Part of a small language model's weights.
Size: width 192, 6 heads of 32 (1 for keys and values).
Architecture: LayerNorm before each block, rotary positions, normalized queries and keys, attention and MLP in parallel.
Training: a variant of Adam for these matrices, 8051 steps.
Each number is 128 + 32 x the weight over its row's rms, rounded and kept within 0 to 255. Layers, rows and columns count from 0. Numbers have three digits each. The size before them is the row's rms in percent of the matrix's.

# layer 3 MLP up, 768x192, rms 0.111, rows 664-767, columns 0-63
034:175104134154104142210120156119164115145175120188086075149070095148122121074072113158161133099126082068128153127157170143065127152089138105106145175086174163180110155164134195150098180188146130
144:165049151130100164184087095106138091151117108176119090114128095144128136088092153126117108117114122118108124181096163165114104146128097142157110160015135126141093134191139122159115198179152113
131:158124098146143104149143100151091090106156130094124131161144090112115152091122119164137122107104138099098092157156137162195096151093074132165089191103110152146134121200104104196140152124128116
130:121093137102114105127090159191111161130084157137106181131110080119169138134124150134137104058153151113101143175087159144051074120047195106134095105139109175144108169124121163141114129125153139
039:147134141178130083167133167097139147169133153166091039143128079131117077122081145159110105086107067046130127121190177142175095111077069155172143168060167149179091169154146154129086160131191141
140:120131151160140185161103117045147147111089121098123089077119067130090101159060162149101110144133104150114127132192107134083145110135089109131155154150101134156173146166146109101141143172113179
089:117133101111147164136157113123065130144116138139141116125137092117139082083092114156118140128148072137115117175179143120150153168083098155098132146071165125139116166147135165127156171140133137
029:133128136147166092163161147090128111118170188174089079121074093124118137115058113186141163079094056103124088114171147143159106148124108127086146149133178148180097160143145160147062184131200098
117:143136103076153091187093187159077175129192123138085128130158139057137162110126128171123148109147141091113137158114103137140105144144118180121132187085124112136094113129166117191089128112223123
122:169132170112128065147079079152155166157157101121082124160112120138178179079131110160152123123127144089126132079102084135114099137083169148158157150094123107160161145107116151125103123140123147
031:197079109172117138164166146092172117180178167159112086104104112109129108095065119151186103089082084084066110162172151147139114176101088111129169166120140171159168191196153161138121142132137134
026:151110141170134145214130128100137061088174168154071094128090126159109099077093115152168123108117080064117123156149180123143107143085073105123174151095173160175153174164153161128104170124178129
034:172099116175134105175106121109136133106135156178094065138069107155115100098062107165148167123093113075107085115183185131077122144137136141128110141100152143211162172150131145106088149139130101
114:107121147134153173098156115120163112102145132114111105164169093103064154088118074154144093094054146098149156096197134202210046098139089147074132129123197091130097098120151151112099144141139111
144:184171157172089145125189120153121056151132089164121105121153160157159150088116098138131159147145121066124096102172177116164103147075117141091108178121152056128095163150102132151116103093167084
030:177096110154120118172066122088116122112164154186112071148099104127133120070066110209183129141068087085116106142154144125121110174083164121092148195036127122208133139159083162141133181161142140
117:157134196092134183181102118159146106116099094183090136106131123108141092104067119210161114110140086123121121071139140157150108145104145162153092125060090108144142139142103202112157106167147148
039:133118140172176119161132129129155099157131125170096075143090118109123136130065102159113164106097070105113096143175180121130125179107163098097174162114161126199126192169105145151145195140158156
037:181122150126101124175136152063142140137166179194060117113107112113159113081068143139101144124097085074104116142179135138135120127111094127131134164103171126176122176163144134119111192144172103
037:146075172126114120138115139083147110176186153179119096132102123138143115105081132200119126118116078068092124094148170152133130187110087123105093157116137113206112173168111159164103122115160126
114:192134102143072093183124116149170123158141122128114121112110089111067155116075148149124119118117132120138182176132129122174093125122167119123134143120140188204124148155130087138143179124109170
164:153107170136057121140183141119156114105172106155160078152137139139120098152091073181134118100108097082118132148103207094170161131117103069124141208102126168182156181143107111160161130136143069
036:122096125166132109200117140107110104170140141189093081155086100127096080055061123153141118101120068036134128122145159128119133163093114140080132159073183138166116159149142195120112119160114114
140:149147089118092153205097158096129154100141147103147108158107102130146161139117149134087117151103051106085143101136163134160118147125109100119122175075122166139147178135111209171128202099141099
145:138103088099110093143169155086094068190124213094128090110132140154111137165119130121128170109126124081095110153169117114103160168124076128129075103188159185167141131197132129111134141102146202
123:121178126127083141163133154140173073131147140162140146169144156140159135133069103116148150152148050086090073128149143129118151157117064129207109166076113074133109113171143154166109118174193108
023:142088132158109096171124137125136111134130177168103081118108151147115132111031082171144114127096048071097105131161127155120124147089082133117143152119158123164133166180166168109101174149161097
112:161155159127135092130100137163074091168105098220108100104114108111146111133124151121125107096128136117061124176074147154130154127093138139135083122123178108156108161170135078112137205123186151
134:135135115143150146131112204036106080104135161140112104120114147140118121151107132134162151160091098134108146162157127104164134155117097123085070129096132164144143144201146162094153132127129051
037:176098108169104122176088143141166120145127118182083088138102104119115160124092128122139150118085076066081114178158146175156092179110083121127131183090139133199113157153075179154130162190191138
065:198127133112105124109161152131094109206104130144108118123145126112163148083081155108173142090120122095106091120137147191141059182084154140101145230077120159127116188165163175169156185154153107
166:155104128155152120166087114082171164136123140116096127090083127108114203142117102170150103118116151097146088155131138128093108130130136106123147109166138125156135154142162204117134187082169149
145:155060166118124114128103110152101169169130102153126115095109084173157110080090206146103042103154148166125130097146116176160123116121149161142121129061123153156128172138115104128120164153145160
111:122150158132195059134103133118149138150164221116089119105128137129122160096069083130165134139015118114137117127174092117142128136114097114162130110111144125136121139141160106173102140139143077
036:152131160188133142183123130120128117129122158186107096131121118152111115108043103150122160118094059039122109134183158170132095163092107111125131180093148148203130182145134136126089144159201120
024:131134144154107128170092143141145143143159177193090085161093134157116124065057099159135118099091063077121112119148183184176107175100133109090114131110158184187094178146154159175117134171161124
141:157138156108161177111187125116156111224097149175127092141125120071107102113101130127131138078118057140134130099162150177141167197114063172099126129107202080138087134154133153106080101128135104
128:119141158163174115156138127145144082172108182172119127122096136140079163150097070121167122136098130102190158066224115182110132109135119109132066168113178151160088137136113114157137081149130110
126:127165176085132084127125105178089143112188075176118144119136076108153151169121106184096126136157148111064125147083094167152106125099148155124199152105169131169134189133176143148112121111112126
029:156118141157155135183117130140147115166112168176094050183067073097141108121060111171125100079095080058116118107176133137102120119142137153081134176130187140168113147186144142151096181193176126
100:127092081107100155181150185121136123131094204118138131105113099174089124157096125153162113127047105137141132119138191187147095111131143111139150156159158117185116147120109126117110161131162064
146:200110118131142094141108168107083115151212145090154082160094139171125144109120160099113152134113127119113049188115160155137114233145113089127062153155094119159191123138096124118095181118153073
123:113070120133150150121149095126178101153120140140106117136089075100149106089108100166184070143127086049115169179114127124108073102110115118132158122119181132187127134115091157205086126122105150
124:172111120124163111179124084112120129101174105155160132139139084129087162181076051139135154118092072139104127178106093191148120210130154106088091130151123183149114171156120145163114158128135113
138:134141176118113147086120166064113093128138178110135131147102174195172087051117078148145124122045099107153112103137137139145153161119142082093077098143146146124171172113133120124161112103115124
140:156127108083135059166150138172137157168162159118064140134108126097169174099119131111156084107135150090145119069160157140073124114108152113130101136108121174180093133141161122157142122123222107
039:166090142189095160176107129106105085171184142151083092128118147113126127112074126148149119103076065049135128126180175138134104126105058165123146191105192083197153161151159174097102152143192116
034:147112114130130115190156110135161103149157168155085089134088083162123120091100121192147121134101127105111097138166188177126135181070112114122126182075178136174137132141143154103127180193152112
134:111132110117078098216159121150182115134176108163116131155175150098166113128130100185126149166110140132088111135136106138112136116095085083123172195071121165196057125174097125171129179136158170
134:129052110127126185167105107066124106116104107151122142083142093108111126127083146123203072127120077136104108167163169171129137163122066108123161151090109142145117148165112131106139153175148141
127:148066133126112149135136187163144129165113114104109080185117101128121168105102090125136106072136153124161083146154194139139175173126136184132089171124182146203118146103138145182103158139113124
133:170151112189113101168170181105086133119187162121175138121077112115101110161090134136219127089043134134127172097146162106111117165105133133171136128158168176142137146187122139160171136097135196
104:140100161169118146153141189088146078136112148142087113126187145126093135122071107155086181051066073146127152188245139072118041154116088104084091114156160166145116124185090127157112140100133117
027:169115107180118112238137119130102113129130162182091089134087110151091111104064128153136139103107071086128109127162174162084117174077068120152112170096134105191148199183134172122089223110141131
141:162146113146134148154170073098120140140112122121117097145043173138125176053105114131112144143133117149156113122174182116110140179137125067121142133171125127107144207115135126104135152158171133
133:116105131109109159156116101163190083132167140175162101192145065163167157143109161183121099133088119129113083170140133136075166122094115165098160133137190113142159128192106155116127106135126139
136:139070074084118117158111085130152080130158159200095143142151088068160110099136180130168126123090132113128099192086152142133092118110094153105198138097098145255099147169103108122100208187119159
131:160139174169164090163137081172125171144174107144117129124129134106110035096121158126120138120110117140091109106106110112175100125124132210098094197052118128105071122156153149154120146190160136
035:180114143183153121149100124147160157116213164210069087153112100139096120100079109155130113101098084070126121153167160144086102153072130101100139169078160139210081157138149163160086132160183118
031:150138118110115173178164169115188134126114185219075067164086095151119116075098101104139099102077102060135121157194180181070068167061104133108146182089146155163114116160150188117118184178176138
117:134157164159103158188126103156143128103154110148112097062110103180154139126124078140133090141114127131113105133100165179160111102115144138076173238072104099131096133212134153100071154168122120
134:129109070081063169107133131141087092160109213147115132102127106127154153075104129137108099109155113141094132201130211159155097176083146138095118155128130114140103148143128144149100134120169189
143:123198037150115096136129149168120147180140182132089137189176084147144095169109162134129091125130117023154128114173169141091111163122080142140144129127155196199092126154128143175095088138205129
036:107121153158159128156183137128140126097136155204080078190087118127118108128070123168127137137096066082120136064155168119086122160078114144114135173135140158176118194127133168149120143138105140
111:169137125123185165132134194139123120105114167148139078135166076153082088162111040252110103135129072075119132112143121101138084205135133110085106132147099111128096160141057138140138100179130153
024:186117091155122141206131155123146098184161197140112077123076119142109113075055129150148108110082103062149079175165201155121090131110117143082108179137168131173130173166086149163122200142124146
132:105120075111141097142163080154126097174181164101083081132135143158139113084124089135180112096160140052098117118130146144101159094095137102139130124161212179200101122133145144194081116122207108
037:178101139146113144183144169098126078144152153177104065138131070062126116087058111183157125160112062061122121129144130131119112169113110106070096135067170141176118171181119193125120200159129158
112:161152131122128108127191212096154138176126148134145138162124093134100135113101105200145069113126094133124118056094151186162121108127108200091150148104185113121163148133162074146104150100133080
101:139120134177128110163127168138151162173076192152159096127106065110150117102005129213113142073133076092134119117088177110195056084117139104119119086078155122152148163149120127098161167100091092
046:166125113143136101181152116139118135179177158134101047119089109177116105095092109177149085132090076071080121159167158148141118179099077093136103169104141160149137191185121177129113166126146144
032:141068119156126126180139107074121133117182168128050079155089119135095125124101121167121106107116100052122117148164174137071081120122072106139143162124164143202150170193166149109103143145161110
130:122159129153088103139110136137085149110152120185110135146128154119099169095118172150154085130062141056103136122167210160145102126109110121108098119089147100182102153142136111133098120172166172
030:149169102131109117210117152140130117172154166179119065127090129118106131062067096152174112093079097055102132134193166157127087130071136143141103180087145164217135188148053198124073181146137119
159:191091146122105134155131142099130056114141096181161152180086134117138113082071126159195074093088141131144113114104126152169157170106131166116108119056194097156111154166121129150138122117142143
048:188112120129139140218155137065152122190170164131146111119116144124138151102051138144197150100048078070158102148112125140126125173082087124121160163151154174179173178134174174099130165137141113
031:165098126183111099183077157100103113125164159193108070120117127147117138079069064175132190123115087061092099121179172142083121174099079131082136142071162180182108176197120160149127168129187137
131:123111133161151114155141141131131176179152118100142116098129119137145130125079046169117135120089093126095107136119112098121056170165106101114081172123087169158096159160117205143137149144124176
019:146122121156108114183073128117106102158149151174084097113068118100093147084070133155145110091105053095073128167151164170140112158109111085133106171096182155181132181168093198159124190131163121
040:126124138188098142146104146108113104117135192198099081123068144187105121080110110173149136084112116073104102098186184130134114164109104090095136205109165146192120130166114166144111179114175103
145:169133099133089148150127203143122145138133168132152136140110131133138140125091075150173127122092116121132095170109215162131107125103174070144146114124103148148124177138127181103157132107132068
046:161092103162079098210122128122124143164136190173109062149115113144133100104065091163157165107094099056098128163186139141080111153077086105080136173105141158163126166153172158158076179147168105
114:113160143167111147144134151147131130125180125137123081153115129134147184116100088104153103165127082092120128131170090111110161249118132106085140156121126147111123228091105138110113146144168100
030:165097100160096132188161140129161102143151169168066096116049066098094116096063136151139100119100061095147088165127145147087101161079088143122131169077135133171115160141150195071122184174197126
142:113099156174108141163138170165175088069124140134095148129133134143172137111105130147108121084152129068076051106140136146098136127064149104084111103147093175124133187130141164148141141092160145
133:138151134179149086129103208144114085133130148108100096110141125115078172133103066124136109062091154132124156098112162128095149115088076105128076120100143097157158094144138166124110164131216116
121:134106071106088173149130105060155146141153163195112117152134150138139153099116153134154123133061125133097088103188088128045156183134091079131138123151166140146072170097126125113140143137162094
060:132097072141099130192157088132154086168139181155148106097114148195058119157110133149143098162091083120136140099181171153184091159129134151108162173133176186129147156163156156087122158134147113
037:137093140141146140187134142085116125207138167143070065115078057154116132086069128170117129112116083075142142113186160166118096148098118138130152179130205102219108174135164188115117161157187126
121:183098097152118066147123129094164163165150116150167116105148124100080164129026111129159150113035105107112127187103104129216151140122150105101113142121134209187116155177122138174114150095139137
037:158108108154115145193128130066098132167115145174106093105098123147142120073081132141152158112074078061126122151169178137092100158097068137145181142086167113182101151153128144148119178165157113
040:179087153123161135151161129111129128149175128176107068111100093170089111087073083188190101115133110091111136120149185175146091156112142115096143176072155169191099145168114126100117174114154166
126:190118087182118043208135117119135125181103186110122099166090147115147154109123127105156167120112129079108125157114114084140130131112145104140092111077132203145108147183153137128157139105230177
126:121121147100081123201122095106085160116167095128152161118121042103124069125124183129090052123146083159098158169147142146129115132056150115111158125123104122182136171134136119159148135126155146
139:122153078116103078129106157127074124123111138129124088147134091139139127128086171129141117156095134121082115175114136139107194166109141109135094108092115165168102130174095104175066122173220135
033:158085127158106162199114117133111106146154184183089071129121141113109115108056076174127139097119035094180111150174123131103109145110124097096154163129165132174154158195125152144131166178101121
112:159131105131162113165128091166095094109155109136175119153146094173074111161073046158104102125122057126102114150139085139159122172118140148087093114111146144133103162161165117125117130121119121
030:236094113154140122173140155114144036164136142145082079086115122146112096111066128145147125104128125085097084120172144181140126138113090148123127175115151180165141132182121150142098155143204086
118:234169116115134044119174192168133131141200124106097148164065090154134178107103133139114206126087138093125107123147143126150143156095147168142096144099169079153118142128125152146149120144120152
059:149144097152131101175123170093117107103201165138074101111104100149141125103047130172114102126049086079089080142181146144129139187097083084093127153132157195176162156204101135154150154100161117
047:164101131157142113205125139108116135168150161182092122137122097160173137101067116190164154099069082091140147146135154154110136155092116107104120189089158117181111194188129140166089152125163142
132:143144173091107134143130109159152108125103112238134137134152080099160142079075134189123099068121105058123157163117169126139058120026159125112168166089099074176114182144098156187148170126115107
098:160146101105130093143126127128070135162136166127103149096076158210187120119115085148166155114101141117102072101162092192126136197117150121151094173124161124132100145127152097161130202097098129
052:166095121141064068179104130109123095136177170138110122162097102189130133121093152141161126099086091077124146102140159143145110158107098107131097189061167154182125156178145157122129162125151125
# layer 3 MLP down (transposed), 768x192, rms 0.104, rows 664-767, columns 0-63
030:123147109143151061066104109136123135093073110126149152165149157115128128118139061109130142153153144128107114135108145074091130148136060099162144146179146153173175196116065143136110132145119092
138:052104121099110074152109141136123100151189078124089110126120127157178183120148106114167101237135076107083132126097181124174103133146125186081159161147055131138144136140159124183142077174098110
133:152195092145120166096126100165101094133112167114098125168148142132060120111159122124128108133146221143158102213140129083154132096125151088123107145110114185150135037108169152153161125122096078
129:074099080098084157201128111107113110101124119100211093130107113129100164106148166090129080161161140086117106101152112084097148140117037146117145180159132096145161134134097149138109133069194136
032:162080124170125110110149163178076186188098155176173074137115072140121142128127122059121090101152144139138172102149119140165081112135189182092094110079127097087074096145171076158161173092120123
136:000103141156154156189169131142177102091164171136138141116130175111130167170088115115120101143161150135112104128119082148144119068152131166098051146192118096113117165144140142124107108077150147
092:138147041131108159165128143208119127093048147142163168165118075136069160098123133124160180086096121076174141147124141170145143133108157160167187166121110138117145060102143130195102093121116097
023:080118119132164129146071068161116148101146135131173104161153106164153134176111132130115114071132119164133084168159150143111118152147113189146132099143175165181098074150114121182130116136127080
120:098154096106135087122139127121102056127136140185166194189122150130121187123163092151111132110148120142168109127183152152146084179149141114107156130125100127142106097155169071112139140116106143
124:097124128142103164139114138096071064136148138139098151098195174085104092184169131120156166157133136145141148164136110086132182156104094102106143064191117085133090097181141094134123054141129142
027:113117140100102138090109154067094162162131152124180180139101159147133102154134167095128129132137089122154143080117140053142130146110110168134111078134191104057115124096080181155150070129117143
021:106119187143134124053185126168084188109107150113136155131142175074110137178105101138126083125141173114121117154137100123096092113141110148154086134140191074117117081065179159122087158109139057
033:152099159104161156118172167118147066154101057132197112141171095137091084132154136130162148133122114138112150148086117135123133125108160123144145160058090157128128146131085178048177187160102165
123:021127141098149099126145096153094167133150139117095162153116114091148163147199115137124138132114140156079123119147126094136140084159147189155132126177161046175181127124174149147149139180123146
139:175172163060082169094178123144103105150117153108100143112099092117170142116149089146131145107141172128131135198104109092139169142168090137096138150129117128159137133138127108156128122155155207
036:172144117137137132173125162142089115127130187172121130155082165111181120098111131126120186134118162069099169119146106170097181160121094173144140065083127110067140132106070180128079096121165176
121:162161138123126126181113130064107080160153120081038084101091155116103116079163091163123187139140155106185092122171180149158164127105131071093078069169148154139124133105168142107111171071158169
040:113140087158127146104099147143170104131102114087119082131184171141162106168141168103146093115155162111139153131104144167156127107182099135169159083115121141090035096097159052132161062154080144
034:149083084113110172155162175148134118192120216100110129128152139146078148168098162158140131126149150173145067117123139060143076129168156118141079158107127151165138105127133097106192167118178165
038:112169118148068077119054067170112094143110171130123152152144085113100123163112118147133153150151129088164137160133152145089109053112131096111164090099157176185120174156143133166157092172138128
112:135092140129136144151115110077102084104133144101059148103125142121129192149104116091089161092172081185163148175175096117135145179139100102159113064165137102138125075150104129137170155127168154
153:106092143170110107096160169114110157132132115113171180116032157148130213116137109105161131130153200144152123098172137128122143148117127092119063163146157177134093156152114084112141138121077142
037:128112086105142149072189122154137131089151106125138145114101092103130142080060171113118121128125149211071114090210129143184093166109136063149163152145119083161142148102124137129086142117127111
134:105135144082134143153115165124112123040144128172119152097140098140140120112077188093104164088115159103152091110073131152160144140150178134148150140204112104049069079138150160150119167105032078
134:136178138132163105127118141086110143105127118147134137189142143164159073073133146131134138077139200130128072109122104096128133136174148157120087080089057116154133125121138165113142126087116181
132:136152156086132117132106116155093129107109124147136093110126076145182123194101133137098113089135147167162084089125150159055160094111150133096134161159068067072068118116164174196100110075077151
023:059130147161099197160123098165145117098075121106168100159155152117105082137126134107129111231090157166144125142146088080166155099198109149095102180164128099088173101077144096128154124094151135
119:165096161143154115044107126104164137118105150105225103100086155176129174149194159111131114101077218170122118078131113123181129123143151183097152142148122123099112099132128134139113088147080154
138:178109074070139153128146103140123160108171090114133119111104115150143105198119142156180179113183123142147185156109120143150179134110114100159130166102150133103139094135125106087101098140189072
033:125112150147102119107124087197089127137167146100156125127128206157096129072178076163182170141103155139137190176141147116202134115153172128118120101165150081101166131139192139128170094051109114
061:134178147112188120146135110120187103167097149112093116124055143155120134067138120112077142110082121083089144140086108117110113127131108074149082144084094101105121178089155187116172113091087126
148:153130145123135101143107142132140096205125118105126200126127125170109168106129116202142141141182162070144083214113179082098137138134126117108150100092157157157163087100151147126128162058157133
139:094161182106158121139136146152230148144140081144123129119138161139081095122143088158203107130163098088105126088182119140089107139120114128110109187128169154113126121115151179102121145118102072
117:000167114103162137150160109144132092122105156134141130114194133145136106132150108130096148126151098081135143114061085138129117093200148128117149086119136152063119125126138151078101137127173106
031:115131129063097127171123158179152156145117104107145111199150150060092127107176089092125075120097144126143173116082069106100156122152167151149147129128127095131112102073137148094120147125143194
023:117091090113153117064149161153104108118083179160125117148128121115108095198096112154097116132122147183113165102128137126161179118130154129183168106129108080164154105173084155191129102147121147
138:179091175130068073115093117159154187114179125108142111194105146087130161139177126154113144111130140141113158197101175162147141123152076149127121157134127181093125135104163146132134141133131117
119:004144162099178096131167123132155146140103150165174081194142179102067168164159093127095148119157122120119196064115161124165083077160138079156152115089151136093124135140096142084105095111162136
132:107131154126154157094156107078148194105150157145098129112087128130081089112162184122102184137130147152116164130163086116152157148074157123145087121168193083127193070135094168107089117122202130
028:170203128145132123125150154098159113075147129093124174080166178103144128152175189122148091111105115130140153108103162074140134151075112173124144119082154129144171186160152131118119135127124063
104:026113106142157150117134156105164104143220138105100119141103102130100149144137112122109115135104102081176080106106125127125073165164173090130175161091143132141151140191121156096135113087162119
147:158111157096122163099152127112122212132101062108126118158161113166123126170122160119106121099103123135143153155065107091145118133110157132147063101166094158067158155128078137186149150097163092
126:000148080139148069111081143105109123139167165129108151121117141140152108111127104135144189130180078089155120136132145193152123093162142163117120067094106151106106117162138120169106141105075150
122:149135108147163185099131118176150069094080109174139125130181141119105151105057109144124139207072166156158133178098099171152199134130155143135103149172127105120125150105119112092134139131106062
137:068144107139200075092109154111094103160103136143103188136078087122122184107150140146132168140166125055131157161126205170147072142090083143122104148094126160200092144166085177125128150159112112
135:138117163159104189134098122177218160110119170137140086148105164135186149092176078120113073093101161115184131087155122164100136075121128152111168144143079126131144139115178092128150149149113100
038:091155129100127141109166198149098150124102118112153164192164142162075133167197145110073102142161102130098179115115106108052142087126180150140175049123135165092141148159138085100127132211166125
033:127144121174114097106062160067102157127143181123153164110128085120104124164141115101100135095194041147124199131147147224114146099128066153165146069070113150116100129135104166122193080128151116
131:030172176151079117118134134143183183069127119133172252064131158096146066126127130107110146153109155131127148088099078096091174090090072138162153100121149163182134097119119169141129073095098125
135:120104147065106085104150137120179167080167139093135170182140138140110129151126163160122181117119160136126139095187155124147108090129127121100159096095094168071108108163138076120148128149129111
129:141119117096102177072156168128169171112126164116121124115136148110158145132108169121152140058191067184109117161174086154136138182151090115093137099155111126163165123065109120120079149147185154
136:121068120189077158163070151109155114162144090150086129110083095104138133086150111127127126154136123078099110112077108154116162140110097125129140138151156082147189103160127160092122149165147137
104:114114114168099090117110118059084133127110092173134122158116165142172098131129135100162163079080097101148088169151170106119100107140171124167159142094128151045095104095180106162147135086144175
023:042133099173094076102174160162119134097098136113168163101165126135125176067140179135132102174204133146131146136128128142128170120214120172090123111178206090123158119108127109118134121121162126
137:109095080186160105105110099119098177148121110096126177081126130121150121154072136105080180125136123110135145131153152143120164105125088129195131099137143132141145118099140163106152063119088097
135:161116081131177133155060095184120112114114127114168131131072136174137129156170189127146095049120162097200137158130126121102141147120147109169089103158132138149123093134139087140155108139217117
147:150119116110155137173067089096092108171134159175112139171149128163149092168189089093106143129150129155131090165106108136140210097098094107157130064159081136137130116096173147168197132097125200
135:171121144163137071133164173089181133106122111129175156138091129148106127131162165177150125104078165100147079117073165095131184125158081085127102103137203210125106125124100134135154114104160139
033:111107164090056112191151152097133113113117179124163140123143186122161126107098112123121129126129131136107119148149085105092097149102104126155107084089179134062089117117104107141164147082096132
025:134172078135125098094121094153124127137165139106112181175141114157117117129220107156107151200102159128120176077137097094066133046134110144141183083156122071112110128162129148137196063153161150
119:118208172186133171116149168130157132154072062153144115137172114115113154084160096102092100134133076122184154088151145145165081084129099140149126097143176083112129181051133137093153096137146197
127:147191146150055134112112153121066099134106155096131108115153084100173180157150173139100161171116142130130142092072130142133125135158164104116133120159166161149179150107128119125083046120106131
147:136148157086101138141146102105193117082135140085144112165205131108114110101152210148138106118132123126129114143138084150127076161156091139094187146123064156147127154155086071115147131173094125
031:089149096150180124123111143125109134134112148155106209127135125144105133149163134149101122106081089120072141187115145172152100100178129147165088049095178108117114205100183084130084101122153123
112:120125110113126153094139129096149136070120169165085129154135139083094124129120099156141158138110139099167154101156116151189100097197058062157082112111097147101093119129101075138148125128107112
029:085113132164127107128149101188166108185167088099133138196130227201121167134152096110171098126158187145138162132164156120143103086124170154145113105160125117073109079115113082121131092129125133
131:159145115091180140130084124124091156166133080102099112086180176147138130162162117091117146127160157111128109146113127103110083108116120072101152060146161161158080157117162083159152129150138111
037:029159131122141105134074098136151092106126152086182150141113092099165211151150109070164200172095132102121076123076156154154167108129090152174181151115127138122186099150110107147104118148103179
119:124103133115157112135121101126145162098123124092162112177168155125156125133183148123145170122171135079104180143142155095164114123187133126111103080116117118110130166166148095154160070144157150
089:142119107143190087141076150153179146124182142115173098132147074123135146178130120124121117131113132168111207117187106095160127114104088066113120093117151151119114151203122166029118080090107115
049:073116104104177179146110118168121045114178149140128123146103088138092119178160105107117101158150116094042132096108152156101185150166073150106112083129128158166129116140128138103144101113107155
022:125111151160136106138178180101144131116125116081137157157131158135073143123126114168111150087136126148138157164129091145091143165146197127102156061125113118084097154108179069153099161159139094
128:101113134120074175063127085165133128132122067120146118183126130133127137075122109127088175158087100113113146128129132133084095092168166103184122167129078160132140151178122163182124163185102126
029:125135105104080135083164101145126103127118130126101092094182141139128047123095082135097127122092139140140130168141148144176143101195149061074113097129178125154148068075153109078136116160091183
145:163174138111133105121153071142096091082100092122157182159134132132188093143127115127143135135133159151120144129179079153163145124088113135097058102130129122126127132136121121175138139107135118
044:160139169198145134109178165173122162098140108156108091118105111120092134110096090102053095107141108133189156104112142125112108131158135148139139178091095057122214122152137090148125153114095146
027:104126075162158159083153099170097134163128137086205128120057110092123185133068081160174111117139108164181149089155101131157084161122099072121120156156210143149107114128099132178123156109060126
132:117157125100119174089178157141143138110127084170167133127144154110144154160137076106120145109100123112078111094110130100093128180138115125082162095122044165125104108115152145125121090149068144
019:084167120138032123130150096211181147086105091132131135131141137105135101123173170083124157174143132140138117141097090115086172072150086120119116158164102121107136050082124113080074117148127137
038:130197138119086155135123091181135198173111098189153173137112117127078123094142058101199118142138117145094201152141105104138085076118157158155166108126131155150134119072105198114137120123164071
137:177091053176137141132100130109117178164129065147100152133159106064147166147135120098119137117122140146151163133173131137164147149144230140177092145114160140137067117121150141135183079077159114
042:090165224142138177154161129156183143083180096163135148146162158114123143154175075097183109120168201135103084087118099103132116065147122118153114157175129092110132115135166117131150156151111125
117:087133127074214169151124117108074131119154133074152161164127140122141099167100129148095127056162068139111149110100172142144156175112182141071142159171098146147107124153146098074079088175150142
027:105115141083173186182139101159154150117182154105125194133077122124131123155105145107103199163117162123086164141114097112114106095084079135142188108175107168137142162082119163121110102085158106
144:088092114090124145103144143138138111098057156131114154085153168141119157149084137188161184151157115112142122108142079115124175159157151073103111113132106120073129088129133122142093062145158089
135:146154116184123108087135181159147102117094115129116103081141109142060121083169085136111083118071214114166188159083101091164142088114135115109160036079147115105148147078127148106141090136182131
124:149135114113137132075100158101185084099071108136097087095077079079134128135200170096120055101109247165101123156127069155152149173142122125135099143199122122132151158128099110140117097063109110
062:143136145158145160170123111115143134108131101137113113143088117134126101194139131077084169162148118171134174111094188081119125156170147105154127130097124124059164102131180067127106074113128082
029:126127107104112139166137042132095164154157133110151070116157104073070116130095096108132110107186171176189170186122166147113139084149098108169147107081146174173070086142126178077155131141147133
113:102085150105174120139133143066110105077103105133100167146158147132101204146133129137127184106122116161156154164183122158126193126163121103166132103167150093148118113073134121111132137120128140
034:121098156126130132097192111097149117130138095175124153129080153166105128172095153121096098121143145168066120066075167165142128081102093100178151111102116147129070154180098123112101101158088070
043:100132136184097062148132112133137125118132131138092132110095103098104162075150108112114083142090066126181107090158149143106079118118146103189155128162112051080118088038083140186124116142159148
134:114127093113116182119114136154074125083099067119132157137112127101216098118117097122129124139071118129105144106089154193109132145143162127121169147132137172130123109105119141193079145186097059
128:053123138150171173131142153100155102094101184126123101153117167172082128116113139175153163102098093049135127094107118165100126121225141143165125133187185141124078102110113158108113127077161154
127:090083096136124228117170092130075051090112125086149147132078119187108161126131056089106144201140169106122116090147135163034161119162135132126160137097083109109146088166084097165126105186090090
033:099115067128107130187070127181129118106163103182160156168118144088095151163151083163167150121098130082142066197090132148096152096138137137192117123081123116157124125091130187130141118160083162
118:175118104156118129139128097176135108133141078158158119107149124072130125118078118106158149163146135188150171162138047137195205103171103113123165133121134120138102061078129117130112087122106111
034:121137106118119122115107111168101118123170162176136177143200118113051173125153075126124131197145155158080134146193113109117105139199184162176156177087157145139152135109065108125160092135100145
123:112160121148113153066086093101125170093081125124125162091108107145115117128117136162130080083128173184116188125157108144071087077147125141157135111181104047116093151113141166133158156145094122
057:105086087146084101147148146174132123109146113114108106129046144185118205115153096125152142154057115108151155140140108109121088129099130133169170139025126111122093119081147156141179094104111192
044:165105100048122120122116135146140148104132180150136123118172152102154122137159141100110123109158130094181111163101140150173157140215126130112142115146050115139102105108157114164128134136091148
133:107139127147136133105134127117131167131134075133148068120120138091124130120137140095083106195124140122126152099118108111214112157123099104069144094141122099077128155115043126139149135146166118
093:094060093133158131070102132096154132122139125116088128127128103096120151167216136186075080147120115139133120126149122110127109133159152094165102177178155153093146131138075135109186082116145110
053:114130106128117108131085116095062083190057175119123101120110082142122145111143133137133139111193143142121113130073154173156144141203125121089187103104098099146137114138185081121169101104105158